Weights of a small transformer language model: 1236M tokens.
Each number is 128 + 32 x the weight over its row's rms, rounded and kept within 0 to 255. Layers, rows and columns count from 0. The size above them is the row's rms in percent of the matrix's.

# layer 3 MLP up, 2048x768, rms 0.0259, rows 867-890, columns 0-95
size [102  95  97 107  97  97  99 100 103 126  99  96 100  95 101 104 102  95 101  96 104 101  98 101]
[[172 171 105  82 101 111 158 105 113 136 117  86 188 133 129 118 166  98  97 104 105 160 125 177 126 163 196  79  61 134  97 168  81 103 140  44 107 132 118 156 106 113 153 110  90 141 147 226  87  87 144 105 143  98 118 153 209  89 171  84  97  98 147 113  82 119 109 140 122 155 152 123 110 111 146 189 101  94  98 134 116 112  80 118 133 120 163  75 117 143 129 166  69  73  83 174]
 [108 142  86 168 134 116 172 106 103 144 119 163 118 153 120  92 143 137 198 119 149 163  11 138 118 114  80 180 163  74 148 122 101 129  89 143  69  70 159 126 130 135 120 120 145 127 210 123 100 148 120 151 135 116  98 119 175 153 140 146 128 132 161 101 100 102 137 143 130 184 174 188  79 183  96 139 149 132 134 167  97 110 117 133 113  87  55 146 117  94 140 186 148 175 123 129]
 [172 140 118  89 132 145 127 125 119 155 132 177 142 179  96 139  74 113 107 127 161  98 106 104 130  31 153 115  87 105 133 153  95 132 142 143 187 111 122 103 105 151 134 114 139 135 110 153 121 165 146  91 153  76 126 124  84  59  29 120  87  88 203 136 112 140 153 149 140 191 113 141 119  93 200 138  99 100 128 111  56  84  83 151 145 109 184  82 131  75 165 123 135 130 111 114]
 [169 134 117 121 130 102 117 194 143 154 110 100 177 144 156  81 104 143  90 124 109 137 185 125 157  89 118 133  95 159 143  99 167 126 124 105 156 157  89 255  21 136  96  48 194 118 136 124 123 176 144  87  78 132 157 110  85  96 107 110 180 100 156 144 170 101 162 116 145  83 125 139 109 148 147 127  91 105 106 126  65 146 121 148 115 141 104 140  93  88 147 127 145 191 113 145]
 [103 116 176  74  95 139 103 113  66  88  99 123 140 167 109 100 150  92 152 129  68 141 235  84 164 146 129 126 146 123 114 180 119 110 180 113 109 120  87 241 120 114  74  99 126 191 121  69 128 120 113 163  94 142 105 184 133 167 105 160 145 144  72  94 123 115 148 160 100 146 127 101 147  98 138  67 117 156 113 135 137 162 161 162 152 126 108 114 107 117 116 144  86 140 143 139]
 [ 73 126 169 173 118 100 165 134 116 105 110  89 183 162 128 126 109 117 104 133 129 144 138 120  63 148 127 201 138 158 104  94 132 117 111 143 178  95  79 167 136 128 107 126 140 109 158 132 127 125  58 143 140 188  53 112  92 139 161 165 122 198 162  99 129 157  49 132 105 123  79 129 148 142 140  85 120 112 123  94  58 120 136  98 112 115 137 168 135  71 133 117 133 184 167 117]
 [122 133 149  72 108 125 128 101 143 125 143 195 142 172 115 116 180 133 134 163 215 127  92 101 112  97 127 102 128 136 146  98 165  97 102 161 165 155 154 105 107 115 100 159  51 130 108 128  86 105  96 123 104 177 128  88 121 178 122 114 200  92 143 117 164 105 134 123 157 124 126  81 189 134 101 169 147 134 129 159 133 136  64 116 163 164 130 118  73 118 139 123 157  59 114 148]
 [ 82 128 137 146 153 107 139 144 119 155 128 120 130 111 100 121  86 105 128 164 102 128 126 141 129 139 188 174 115 125 106 156 191 117 144 181 135  89 139 209 117 126 112 136 135  69 123  78  73 143 132 102 107  85  92  69 101 155 103 156 142 158 146 159 130 174 163 100 135 143 157 174 108 138  84 133 101 153 108 121  89 134 130 126 101 116 154 175  81 174 119 129 183 139 128 168]
 [133 134 115 149  89 179  93 135 138 106 174 207 108 148 102 166 111 191 167  74 190 136  76 128  94 117  94 173  75 130  89 129  67  95 133 180 157 156 122 131 172 153 137 178  99 129  81 138 105 138  74 156 127 115  79 123 129 107 122 106 145 132 215 170 178 156 119 100 141 135  76 151 102 120 156 105 126 128 176 119 117 107 152  66  75 157 167 142 177 107 155 158 106 161  89 138]
 [137 122 160 108  70 133 142  87 121 180 113 102 140 133 162 104  91  76 144 117 114 124 142 164 101 152 118 127 145 122 165 154 112 127 184  67 183 124 164 170 107  91 106  73 149  99 122 115 120 154 135 138 166 157 149 144 115 139 152 191 146 112  91 126 135  94  92 127 127 104 200 166 109 157 107 142 154 110 120 117 135 168 159 152 138  97 121 140 129  96 160 163 150 112 115 143]
 [138 137  93 138 121 138 167  86 132  88  80 138 194 188 174 161 146  97 124  93 127 125 106 122 147 161 157 175 145 132 157 172 154  99 133 141 105  85 127 163 155  92  99 172 112 110 160 135 186 100  87 162 140  74 131  90 165  92 216 128 150 176 130 118 105 192 193  91 143 116 147  58 163 157 148 138 133 137  89  72 102  90  93 122 180 119 116 153 133  87 136  70  67 153  31 122]
 [ 99 137 141 120 149  81 146 153 117 136 117 136 109  74 145 105 120 126 168 125 133 203  83  93 176  95 114 164  74 128  84 145 136 104 137  88 119 160 113 126 112  89 180 131 152 109  91 117  97 173  96 104 176  97 132  98 112 106 134 182 168  91 233 194 130 166 147 115 141 166 153 142  97 109 162 111 156 133 146 139  90  72 103 127 188 117 192 104 219 141 180 144 135 159 192 101]
 [162 157 135 168 152  85 218 167 148 122 147 170 139 136 111 140 163 167 156  75 106 167 164  97 109 148 167 117 110 134 109 121 116 115 111 174 131  93  76 132 145  69  74 113 133 143 113 146 124 149 194 165 162  80 122  70 177 166 146  42 164 179  84 147 171 150 171  97 139 132 131  71 126  52 111 121 100 153 100 147 162 155  56  67  93 142 106 109 127 121 102 106 109  72 164 107]
 [118 165 109 109 186 151 165 157 138 176 112 120 170 139 156  88 150  66 108 156 150  89 109 151 123 110 107 116 139 120 111 173 136 111 145 141 126 108  91  65 123 124 113 144 125 196 156  76 152  95  78 156  67 172 131 152  77 178 116 127 114 113 152 124 134 144 141  82 126 145  82 166 100  95 146 130 114 116 143  93 174  91 107 154 152 167  91 155 135 146 125 112  90 146 130 165]
 [126  99 125 147 140 126  93  48 112 145 163 105  89 102 123 153 124 126 110 116 111 126 100 117 109 151 127 137 157  98 145 171 107 130 131 139 155 152 160 148  94 154 160  98 105 103 117 110 168 127 142  92 103 120 147  99  87 161 146 130 120 154 119 146 144 107 151 150 107 115 131 200  73 115 181 183 155 120 112  99  97  42 128  51 113  80  70 147 115  50 145 107 165 148 144 130]
 [107  84 108 134  75 198 100 134 113 138 159 103 144 212 158 171 114 112 176 132 194 114 160 145 184 191 186 172 129 133 163 160 115 161 121 158 133 130  54 177 124 103  80  96 135  68 127 137 154 151 159  92 141 155 144 118 122 146 172 129 114 160  93 157  77 144 166 137 146 115 162  99 114 129 156  84 173 120 108 173 155 101 110  84 159 164 113 122  50  68 171 108 128  98 175 156]
 [ 68 164 157  91 114 196 106 131 110  87  79  92 160  86 138 123 146 138 135 167 133 119 164  88 114 147 124  83  96 193 181 139 116 145 119  90  92 100 110 119 129 123 117 109  75 115 139 110 116 138 114  81 155 170 145 134  96 165  98  32  65 103  92 140 147 123 139 168 111 122 233 132 121  99 181 138 138 134 124 125  85  93 152 148 143 107 141 171 165  96 112 143 125 106  96 148]
 [149  69 127  97 169 136 137 125 107 110  97 164 119  74 180 139  75 133 116  59  76 153 125 101  91 175 163 125 153 141  88 171 166 103  86 149  93 138 173 171 126 116 148 110 106 128 127 108 151 142  79 155 101 104 174 151 122  81 183 109 134 159  91   5 150 119 131 175 153 132 117 104 148 134 104 115 139 140 106 146 131 115  75 133 101 123 155 156 118 106  74 161 106 144 151 161]
 [111 154 109 102  62 109 150 135  76 167  96 120 146  74  57  84 219 122 186 126 125  82 144  91 106 123 153 121 181 159 173 146 104 160 192 129  94 144 136  90 122 121 140 111 188 108 158 104 169 128 146 175 118 153 147 111 145  97 134 188 118  84 107 164 163  69 155 147 113 108 186 100 134 131  90  72 113 151 129 205 161 109 139  67 148 125 122 172 168 112 103 130 146 105 168 175]
 [ 72 143 173 105 183 166 106 100 116  86 135  84  92 130 107 118 107 141 110 107  92 102  79 110 109 113 141 125 114 137 100 141  86 124 148  92  97 203 136 121  93 136 159 126 124  41 172 102 147 111 145 136 119 168 151 147 104 130 132  72 134 131 170 133 107 126 114 142 137 148 129 186 121 144 142 115 151 133 119 144 132 149 115 152 160 169  86 142  98 118 110 159 123 107 168 119]
 [189 131 104 155 140 141 145  88 175 133 121  86 162 161 107 163 119  92  98 115 106 177 147 119 132 148 100 130 100 123  81 135 107  78 106 184 159 130 130 122  99 153 150 114  50 182 150 172 129 157 145 107  89 154 142  85  94 153 122 157 122 150 179 144 134 123 107 125 125  85 135 188 166 136 107  76  75  82  87 141 157  97 149 101 130 107 122  51 154 139 158 181 100  91 110 134]
 [ 85 101  82 131 158 197 149 109 116  98 143 165 111  81 140 130 142 131 129 153 197 169 196 160 205 104 121  96  80 155 150 127 114 103  66 161 133  40  81 129 122 116 131 149 159 129 133 101 155 112  92  65 139 120 129 101 121  87 158 106 125 139  90 201  70 171 120  97 153 129 118 133 185 122 165  93 102 127 164 158  99 112  99 124 149 143  91 105 156 166 109  39  49 123 157  94]
 [162 132  96  92 146  99 111 139 108 118 121 153 107  83 138 125 170 108 131 111 119 163 164  98 161 135 114 156 177 162 112 112 121 121 130 132 154 125 124 161 164 188 130 151 101 126 216  93 154  75  86 105 161  75 130 133 159 122 111 229 186 163 124 133 167 170 130  72 126 109  64 123 171 153 141 158 131 117 100 178 114 111 149 114  83 128 152 132  94 105 119 211 174 151 156 107]
 [111  72 129 110 154 193 127 105  79 150 150 163 143  96 137 101 128 166 135 120 106 110 131 140 113 130 183 112  86 153 118 129 106 160  95 131 126 184 158 142 128  94 147  99 182 111 138 150 110 108 122 106 201 127  89 196 154 201 197 187 117 128 140 146 112 139 133 113 118  94  98 175 116 129 132 122 170 146 119 119 122  52 136 119 140 139 147  79 179  80 130 100  64  48  87 107]]
# layer 3 MLP down (transposed), 2048x768, rms 0.025, rows 867-890, columns 0-95
size [102  99  96 103  95  97 102 102 105  89  97  98  85  98 102 106 101  97 100  94 103 105  99 103]
[[151 120 150  66  79 102 139  73 106  99 167 124 166 132 124 124 149 128 129  84  92  97 150 122 172 148 148  81  88 119 156 143 108  88 145 141 114 122 120 139 108 155 161 114 133 154 101 128 129 185 153 125 181 133 120 126 153 112 111 156 155 140 119  92 151 118 111  72 120 146 118 170  87 133  82  78 151 128  86 179 143 109 157  94 154 128 185 145 152  86 147 189 102 110 129 209]
 [138 139 168  93  65 154 118 153  89 113 153  63  61 142 119 141 134 114 119 139 145 141 199 174 111 142 127 110 156 144 131 111 120 159 138 149 147 176 112 128  78 130 108 120 149 106 136  66 179 114 118  98 106 194 112 155  87 142 196 137 159  96 120 146  55 129 132 179 154 146 141 120 171  92  67 112 110  92 140 104 106 131  81 144 122 130 130 149 189 128 114 142  79 113 142  89]
 [137 156  82 158 120 126 179 159  76 117 139 117 118 156  81 151 109  99 130  92 163 174 103 133 158  69 159  92 199 119  93 133 151 119 108  91  97 173 144 178 157 145  69 133 131 124 105 124 186 188 159 139 133 123 151  86 104 155 158 163 149 158 141 142 139 173 147 144 110 137 154 135  78 108 158 135 126 109 165 118 138 144 105 143  88  98 118 181 102 136 150  84 172  90 119 125]
 [118 171 140 102 121 138 121 156 171 145 143 125 139  65 133 129 140 121  94 152 147 111 129  57 124 129 107 135 107 164 145 143 128  92 152 112 122 155  87 179 107  83 131 112 131 101 107 155 137  97 145 125 111 162 128 130 130 176 110  89 130  79 154 171 168 137 165 131 125 116 161 125  98 115 127 176 173 192 118 150 104 163 124 136 125 127  90 118 102  83  98 109  89 152 168 121]
 [128 139 123 144  93  98 114  69 150 130 162  93 111 103  90 101  93 174 112 114 164 105 155  87 121 118 110  93 119 159 185 177 180 121 144 109 150  57 163 139 150 137  68  92 132  91 140 110 176 142 173 124 143  68 137 123 161  80 169 151 123 212  83 102 173  88 147 145 132 154 125 132 174  97  97 104 138 207  95 126  78 162 108 124 122 118 107 117 114  95 158 142  67 141 117 108]
 [159 174 163 180 107  99 110 146 131 103  59 114  65 154  56 150 148  79 150  88 155 120 201 132 168 152 180 161  74 141  79  58 156 127  79 113 143 152 114 152 196 139 129 124  73 136 173 135 144 142  90  86  90 127 159 112  76 152 160 110  90 119 191 111 128 112 145  89 159 120 115  84 120 120 124 146 164 186 120 152 171 137 105 195 140  82 115 135 133 109  94  98 126 100 118 123]
 [231 176 136 127 135  55 119  96 121 107  80 153  74 132  70 130 155 108 153  84 120 141 150 176 134 170  88  81 100 161 178 141 135 152 130 151 120 127 143 135 121 152 118 109 165 124 148 145 167 125 115 155 157  88 133 116 140 130  79 145 149 131 127  95 153 120 135 151 115 139 118 166 101 149 151 147 140  96 101 145  64 151 108  99 135 163 124 108  94 172 135  44  99 127 140 127]
 [128 139 100 124 109 116 173 155  65 124 105 164 173  77 144  93 129 124 100  95 122 102 170 116 112 111 140 104 129 138  86 162 134 194 115 129 125 140  99 121 140 137 132 151  61 122 106 143  70 135 129 157 155 118 118  88  79  72 167 151 117  76 103 112 162 110  71 100 118 104 186 145 119 143 139 117 111  85 126 136 122  86  97 131  77  55 167 121 174  45 132 133 143 131 113 144]
 [145  87 146 184 145 155 109  92 116  96 138 140 106 104 136 167 132  95 182 103  92 131 132 151 131 149 156 157 162  93 151 184 100 146 170 106 163 149 172 228 107 178 112 122 106 104 104 115 127 135 119 113  96 174 136 127  94  85 142 120 149 111 174 126 108 138 100 200 156 181 116 137  86 121 144 118 117 133 148  82  67  93 163 120 117 135 128 140 151 201 127 112 118 145  74 111]
 [164 146 130 170 160  97 136 130 140 120 138 131  99 130 128 178 128 180 120 155 101 136 117 150 138  91 167 135 115 144 118 116 166 101 117 194  87 149  88  50 147 156 190 156 158 154 101 162 125  80 119  99  95  76 127  90 187 152 149 102 109 130 144 160 150 146 136  91 124 154 124 112 136  94 163 143 146   8 102 164 130 110  95 154 145 150 115 133 121 185 134 123 126 129 157  63]
 [135 117 184 104 138 110  74 104  97 126 127 143 134 155  27 122 109 139 139  89 120 151  91 117 108 143 111  93 139 119 167 154 119  99 149 138 121 111 178 152 129 130 196  89 172 149 143  99 133 153 136 138 127 135 161 100 107  93 110 109 146 132 101 182 162 134 155 148 120 111 144 182 136 119 112 126 162  99 129 157 114 139 173  83 210 139 113 133  89 173 159  92 159 156 123  90]
 [ 81 160  92 128  63 107 151 155 166 106  77 139 179 122 146 143 119 119  83 159 146  85  51 123 107 112 163 115 104 160 161 225 112 171 146 153 152  81  96 102 133  80 100 143 138 191 151 156 118 128 121 121 203 113 100  96 135 132 186 109 126 112 149 120  61  61 103 143 115 164 108 141 126 129 119 164 117 140 110 133  83 128 160 187 163 137 111 168  78 137 133  99 103 126 119 141]
 [128  83 121 116  81 108  88 157 115 110 117 110 174  80 115 161 116  62  98 198 179 123  99 124 122 114 123 103 135 114 100 163  79 154 118  77 139  56 233 159  51 103 113 100 108 143 185  77 114 106 116  97 161 156 149 133 143 135 112 172 109  99 131 151 130 142 182 152 138 112 162 152 146 169 128  70 118 191 142  93 127 100 175 130 151 174 149 141 146 121 115 154 121 160 111 169]
 [177 143  65  81 150 209 137 114 129 120 162 105 129 110 157  74 125 152 190 118 138 103 118 124 151 144 154  49 117 201 136 107 112 153 146 142 131 101 115 142 173 132 151 100 163  93 116 139 180 115 142 168 139 116 131 127 171 148  82 127 112  73 130 132  84 130 156 119 113 130 100 125  84  75  53  96 122 136 147 127  95 138 110  91 127 112  78 165 152 126 159 135 116 153 157  97]
 [137 172 161 118 100 108 162 134 157 107 142 107  89 102  70 156 123 108  88 104 124 114 175 147 160  97 141 102 132  96 166 157 148  68 144 152 153 157 121 138 124 177 116  92 131 149  95  50 188 128 145 115 168 103 121  87 152 123 152 141  55 121 139 118 122 132 182  69 166 159 140 165  86 123 116 119 148 134 133 120  85 113 109 131 145  97  99 103 136 169 155 135 156  98 154 123]
 [142 137 151 127 116 164 136 159  83  96 157 118  86 138 213 163 131 112  92 144 181  98 103 149 165 174 158 150 125 103 111 108 164  33 118 145 123 117  78 180 138 133  53 105 123 129 114  75 160 175 152 155  97 144 135 209 158 140 162  78  76 107 146 145 137 194 115 100 107 182 132  79 179 164 146  71 142 126 120 189 164 143 140  92 148 161  55 166 151 140  91 143 139 127 171 113]
 [181 111 101 130 123 143 149  97 142 134  97 149 115  95 131 100 136 146 168 166  95 181 112 124 117 102 140  72  86 119 154  74 123 119 129 152 158 166 140 143 161 126 135 144  94  99 174 142 109 159 133 162 177 134  97 104 198 110 113 131 108  93 133 120 137 142 147  99  98 122 132 119 141 141 150 171 163 166 159 105  79 118 117 108  90  79 151 146 141 206 173 153 167 135 155  87]
 [141  97  82  68  68 147 142 157 128 119 164 150 153 164  70  78 192 131 128 110 149 136 162  93 146  92  95 151 115 146 166 186 118 123 122 130  99 126 138 155  89 107 135 195 124 101 182 141 124 162 139 170 152 101 108  90 104 162 118  97  51 159 118 127 171 151 188 121 124  91 147  68 148 149  84  97  57  86 175  80  97 138  95  99  83 142 155  79  52 120 167 176 123 156  71 138]
 [101 156 136 122  91 118 180 128 128  74 133 115 178  93 127 157 158 117 130 112 144 143 116  66 124 173 120 127  89 117 151 133  93 159 164 155 107 107 137 134  64 152 181 164 128 134 133 157 129  81 139 114 101 164  70  97 150  99 124  99  88 117  93 121 122 140 166  91 101 135 157 145 118 125 109 147 108  89 129 120  87 138 138 165 169 165 127 186 183 104  97 147 125  71 118  81]
 [159 128  67 134 172 128 128 147 115 163 134 161 133 102  86 149 179 154 137 182 166 181 122 129  82 148 164  86  93  73 181 109 106 153  68  88  92 174 132 115 160 142  85 114 140 192 113 143 163 157 190 134 121 155 127 121 112 129 122  74 129  80 108  90 114 123 162 129 201 122 169 107 168  97 107 130 136 111 158  77  80 146 171 129 181 204 141 150  99 167 100 136 133 137 157 100]
 [180 160 124 160 151 115 112 123 163  75 148 112 118 118 144 107 160  89 112 122  67 117 170  79 115 123 177 133 149 190 129 156 169 136  98 132 154 179 122 132  90 116 120 110 112 141 179 105 155 108 119 142 151 147 126 134 114 150  71 130 117 123 153 150 153  79  97 135  85 138 149 141 138 114 124 144 159 115 135 144  84  85 142  91 165 105  59 113 141 107 138 150 102 105 136 163]
 [167 153  66 115 148 161 117 106 116 122 132 125 107  97  96 155 109 140 106 184 192 129 189 120 161 119  90  98 125  87 124 117 132 167  71 136 172 120 176 146 132 172 128 145 122 169  91  94 158 117 114  93 164 122 133  84 137  86 142 163 109  97  96 165 103 160 173 169 115 157 109 124 110 107  98  30 139  90 164 147 118 100 112 134 143  75 122 132 162 117 168  43 154 180 196 153]
 [138 171 110 152  98 114 149 153  76 139  54 108 134  91 145 217 102 119  97 152 139  98 111 102 133 119 191 111 134 125 127 148 138  85  98  71 150 123  83 172 173  81  96 124 117 122 221 117 107 105 144 150 110 103 142 141 175 178 130 125  57 128 143 100 154 192 149  87 146 193 103 111 153 149  91 162 131  91 123 182 134 181 129 111  90 111 111 114 122 138 129 176 165 122 157 155]
 [119 145 171  85 146 127 194  58  70  73 194 100 131 118 173 109 102 132 114 124 106 155 122 168 124 162 169 176 138 153 111  55 151 147 110 143  96 168 122 105  58  80 105 142 125 115 100 135  97 114  43 177 158  98  95  89 124 160 113 121 137  87 145 114 159 144 125 122 107 132 139  81 114 105  68  97  87 195 162 145 118 130  75 157 103 149 134  99  91 121 128 102 102  79 171 108]]
# layer 3 MLP gate, 2048x768, rms 0.027, rows 868-891, columns 0-95
size [ 96 104 111 102  95  95 103 102 118  97  97 104  97 102 100 102  98  99  93 100 108  99 100  99]
[[162 122 142  37 140 112 121 126 134 148  89 130 105  85 105 158 183 141 145 111 162  90 105 153 125 129 112 167 151 140 140 111  84 109 139 101  69 134 113 111 108 142  59 180  90  72 147  69 123 126 135 101 126 146 113 196  57  98 164 161 152 149  81 146 169 179 114 109 141 145  90 169 152 129 104 111 130 118  99 116  93 135 190 105  89  97  93 112  92 172 145  89 144 137 138 139]
 [138 121 164  82  95  75 117 114 113 132 144  78 138 106 141 172 157  42 144 124 135 153 107 113 172 151 144 118 161  89 118  88 106 134 137 120  60 142 169 118 105 128 107  65 173 122 146 131 122 127 154 113 129 182 121  80 121 152 140 118 132 138  46 194 132 144 116 160  94 136 169 115 104 164 146 140 174  88 112 116 207 162 127 157 104  69  89 147 101 141 159  92 173 169 102  70]
 [149 213 121 136 103 124 130 235 109 123 121  24  90 122 150 103 149  87 123 156  91 114 120 102  94  94 139 125 166 120 144 132  91 132 121 116 146 118 148 111 159 135 123  74 157 169  76 139 122  93 109  65 102 112 151 144  98 120 145 104 154 137 147 127  50 119 145 117 122 108 127 109 147 141 103 189  54 103  52 126 121 183 145 137 152 138 100 122  83 114 117  99 128 145 124 155]
 [131 134 176  74 131 154 103 144  72  95 130 129 144 120  83  96 138 140 129 150 143 132 147 111 123 189 132 170 112 130 109 112 126  98 102 161  83 114 167 139 140 140 115 161 168 207 112  70 154 121 121  96  79 159 138 136  58 221 129 130 220 116 114 171 123 185 129 124 113 131 101 113  92 124 153 136 101  49  83 188 146 167 109 148 133 114 109  91  98 174 104 127 137 155 117 136]
 [118 176 101 125 122 159 169 179  95  96 165 126  84 182 151 166 182 170 169  60 158  98 133 149 133 110 147 176 128 145 155  96 174 136 121 135  85 182  93  47  79 166 110  75 141 190 126 118 134  89 110 119 146 171  93  97 114 138  58 186 180 150 142 154 108 120 137 139 117 140 131 133 166 148  88 124 137 105 101 143  83 160  97 133 124 161 115 150 117 114  74  63 107 154 121 112]
 [126 111 255 111 110 107 125 164 138 139 103 128 104 138 107  67  99 104 123 145 166  64  93  99 160 141  87 149 159 103 113 109 105 155 125 159 112 111 125 115 102 137 115 106 102 138  63 121 118 124 103 179  86  87 127 127 117 118 154  76 132 137 101 165 110 135  95 133 110 110 122 152 175 129 211 148 134  98 118 121  98  60 120 130 163 142 122 150 128  98 138 165  98 121 108 162]
 [129 160 119 106 108 134 168 155 182 167 141 199 157  97 104 136 126 116 121 139 153 124 109 125 143  76 153 111 146 121  89  84 113  83 148 102 133 158 103 159 140 173  84 108 114 134 133 101 150 125  97 145  93 154  72 130  94 143 178  54  75 124 133 111 127 112 135 125 145 132 121 113 106  96 157 160 169  91 105  92 152 123 132 147 114 145 145 146  82 108  57 116 142 186 187 107]
 [122 165 155  92 144 158 145 141 155 145 201 116  30  80  92 129  91 112 123  97  54 136 144 121 112 162 150 126 121 126 143 102 135 153 193 107 179 128 132 125 146 168 140 157 124  90 149 104  92 152  99 185 115 133 138 121 197 120  79 149 141 168  96 151 129 150 105  86 150 103  69  88 154 162 116 170 113  87  74 173 129 107 149 172 160 105 110 108 143 125 186 115 161  52 146  98]
 [136 139 138 154 171 109 120 117 156 118 133 139  81 116 115 160 151 200 115 132  98 153 101 110 127  97 148 136 106 150 113 127 161 116  99 164 122 148 121  77 151 131 168 163 135 132 120 168 164 117 105  96  86  73 111  73 162 132 128  93 112 109 123 164 132 182 149 101 118 164  28 121 160 100 135 152 122 121 107 111 129 136 124 118 134 163 113 164 111 168 115 129 107 151 142  63]
 [ 86 162 123 165 126  96 133 145 163 156 114 155 112  71  96  77 124  93 104 138  56 109 158 155 140 127 150  99 131 126  79  94  91 134 175 137 119 143  99 177 131 151 143 133  76  97 133 119 182  91  90 114 189 150 129 115 131 139 131 108 129 118  82 144  96 143  90 177  94 137 131 151 140 115  92 174  80 128 111 135 122  98 117 126 115 102 132 136  64 160 137  74 126 125 120 154]
 [144 118 140 197  99 126 101 115 177 110 119 118 137 125 104 104 130 128 121  87  59 141 131 114 127 100 165 111  76  79 142 126 157 105 121 165 109 107 159 146  73 118  68 128 112  83 167  57  85  94 155  73 132 172  87 102 152 156 125 126 125 158 111  98 100  98 158 180 154 113 128 163  56 162 102  87 141 131 143 127  97 190 114 185 102 195 126 133  97 139 154  94 125 102 134 131]
 [159 103 135 191 110 123 160 114 155 144  64 152 140 172 113 127 103 193 147  94  68 161 121 141 115 158 162 176 117 129  98 111 157 136 123 229 142 117  53 106 186 111 145 149 132 153 107 178 135 108 141 146 134  74 127 119 135 150 144  79 162 145 122 140 126 135 116 107 143 109  92 102 139 101 123 175 131  91  93 126 103 139  92  59  65 122  80 125  90 150  94 107 143  75 143  73]
 [114  76  91 128 119 149 104  74 114 100 132 190  91 173 145  99 187 115 209  93 133 138  67 103 143 191 133  98 127 102 123 159  90 137  96 168 177 173 130 126 127  45 134 172 158  67 114  87 179  60  90  82 102 103 115  98 201 128 147 127 153  96  90 126  99 121 113  67 109 135 136 139 121 120  96 124 144 114  93 129 205  95 149  87 157 128 100  73 151 125 113 125 146 117 159 142]
 [117 154 183 164 118 127 156 112 121 116 132  85  67 132 168 125 124  95 127 205 139 148  62 150 135 114 134 163 107 112 140 131 117 115 131 109 176 133 171 160 117  98 135  95 114 164 139 126 143 166 123 149 149 111 134 110 136 119 161 131  70 152 139 166 100 204 139 149 128 101 144 117 104 148 108 137 121 122 121 135 141  96 155  55  24 114  66 107 141 132 134  48 113 133 135 144]
 [ 71 116 162  39  90 140  90 146 102 109 133 150 119 160 152 197  83 157 171 153 116 166 150 127  77 167 124 170 119 104 105 144  97  95 163 143 155 112 111 154 129 130 168 117 170 156 138 176 143 129 141 119 164  69 120 148 158 166 144 126 170 113  47  82 107 175 138 120 128 112  84 101 112 124 114 122  63  95  92 180 110 145 134 105 129 165 129 193 108  88  62 113  18 129 179 122]
 [ 79 117 168 144 135 118 191 122  92 162  74 154 133 142 109 175 149 114 198 159 118 147  99 162  80 144 141  85 148 169 108  83  95 127 139 130 106 227 134  77 111 138 151 169  94  96 112 174 161 130 144  94  81 124 132  85 107 156 143 128 120 183 206 112 120  82 158 151 107 146 126 144 115 127 171 164 120  91 130 108 106 113 104  84 104  77 149 160 139 142 111 134 159 129 136 149]
 [105 172 221  91 137 140 175 122  78 155  77 153 148  94 111 121 129  83  76 120 195 155 185 144 122  86  71 145 147  88 123 127 168 172 144 146 148  92 183  69 134 131 146 157 126 126 163 110 131 135  92 152 120 131  95 132 122 164 133 110  96 104 147 154 156 132 142 123  92 156  98 123 104 102 114  92 183  93 115  26 116 157 118 123 132 187 152 146 120 128 140 145  94 166 174  88]
 [ 57 115 172 101 151 142 106 154  92 185 137 127 126  59 100 154  94 107 133 182  53  89 102  94 145 181 116 144 123 172 101 125 129  83  81 140 212  85 132 167 132 146 119  98 161 148 109 126 145  92 103 145 100  67 119 167 139 140 103 101 139  88 115  98 122 142 110 162 131 147 126 198 118 133 168 137 139 104 100 167 103 107 163 120 135  99 124  94 156 143 174 125 116 184  81 115]
 [154 142 122 145 103 141 113 149 131 144 111 128  84  73 165 161 136 191 159 181 100 143 169  97 114 200 112 123 101 156 136 152 123 138  89 118 174 182 107  81 188 171 129 165 155 106 103 141 142  83 121  63 149 115 146 135 103 154 112  50 125 110 107  60 119 135 123 106  95 139 147 117 180 124  96 146 114 115 137 117 106 109 119 132 143 149 136 175 187 103  42 193 136 120 111 154]
 [143 148 130 135 142  92 129 129  97  57 158  40  80  97 158 127 118  92 117 133 130 136  81 127 122  76 133 102 104 148 134 125 125 151 131 103 141 153 200 194 105 129 148 103 112  95 110  76 166 144  57 137 121 139 139  83 106 142 121 128 159 101 189 147 130 103 149 145 148 146  94 132 107 170  97 150 114 106 142 159 117 145 125 124 107 140 109 159 173 125 131 138 115 159 146 186]
 [114 102 118  78 138  83 135 173 150 133 143 117 190 105 106 118 141  51  95 139 105 134 105 134 124 124  38 114 111  96 164 155  84 100 123 157 132  90 101  97 170 105 160 148 203  78 165 117 109 137 148 186 149 127  88 111  40 152 138 100 106 114 105 159  81 166 158 161 112 126 128 184 110 122 163 125 130  67  31  98 134 115 121 135 155 139 105 166 101 120 122 105 119  94 149 137]
 [125 131 177 135 134 123  83 118 139 120 136  94 163 101  60 140 130 116 119 157 213  75 106 152 116 106 141 124 136 117 124 114  85 156 109  96 157 129 227 100  98  78 194 154 159 185 143 196 135 129  95 113 142 108 136 116  74 115 105 131 136 165 101 130 132 163 102  97 122 139 150 135 158 111 149 118 134  84 127 138 196  82 133 123 149 137 104 117 115 154 130 108  80 134 160  84]
 [111 148 125 128 103 128  73 176 154  98 110 193 147 126 152  79 145  91 125 106 115 140 110 126 109 150  97 102 102 151 145 122 112 130 108 146 139 200 130 143 139 116 149 112 206 104 116 131 220 159 151 126  94 122 106 148 152 155 123 130 119 162 113 158 181 183 110 119 122  93 136 171 124 182 114 110 104  92  63 195 154 128 176 141 132 152  72 163  79 120  91  75 173 121 105 127]
 [ 90 163 100 119 143  88 119 148 148 128  80  68 166 144 119 149 161 127 150 160 138 127 125 116 121 163 124 109  89 128  98  92 104 109 155 153 118 107 186 134 204 133  90 141  88 146  90 150 149 149 183 123 165 164 139 105 122 186 121 106  98  80 135  72 108 214 121  99 140  85 156 120 159 151  92 177 119  93 149 133 132  69  96  67 109 133  91 120  71 181 166 164 171 146 125 144]]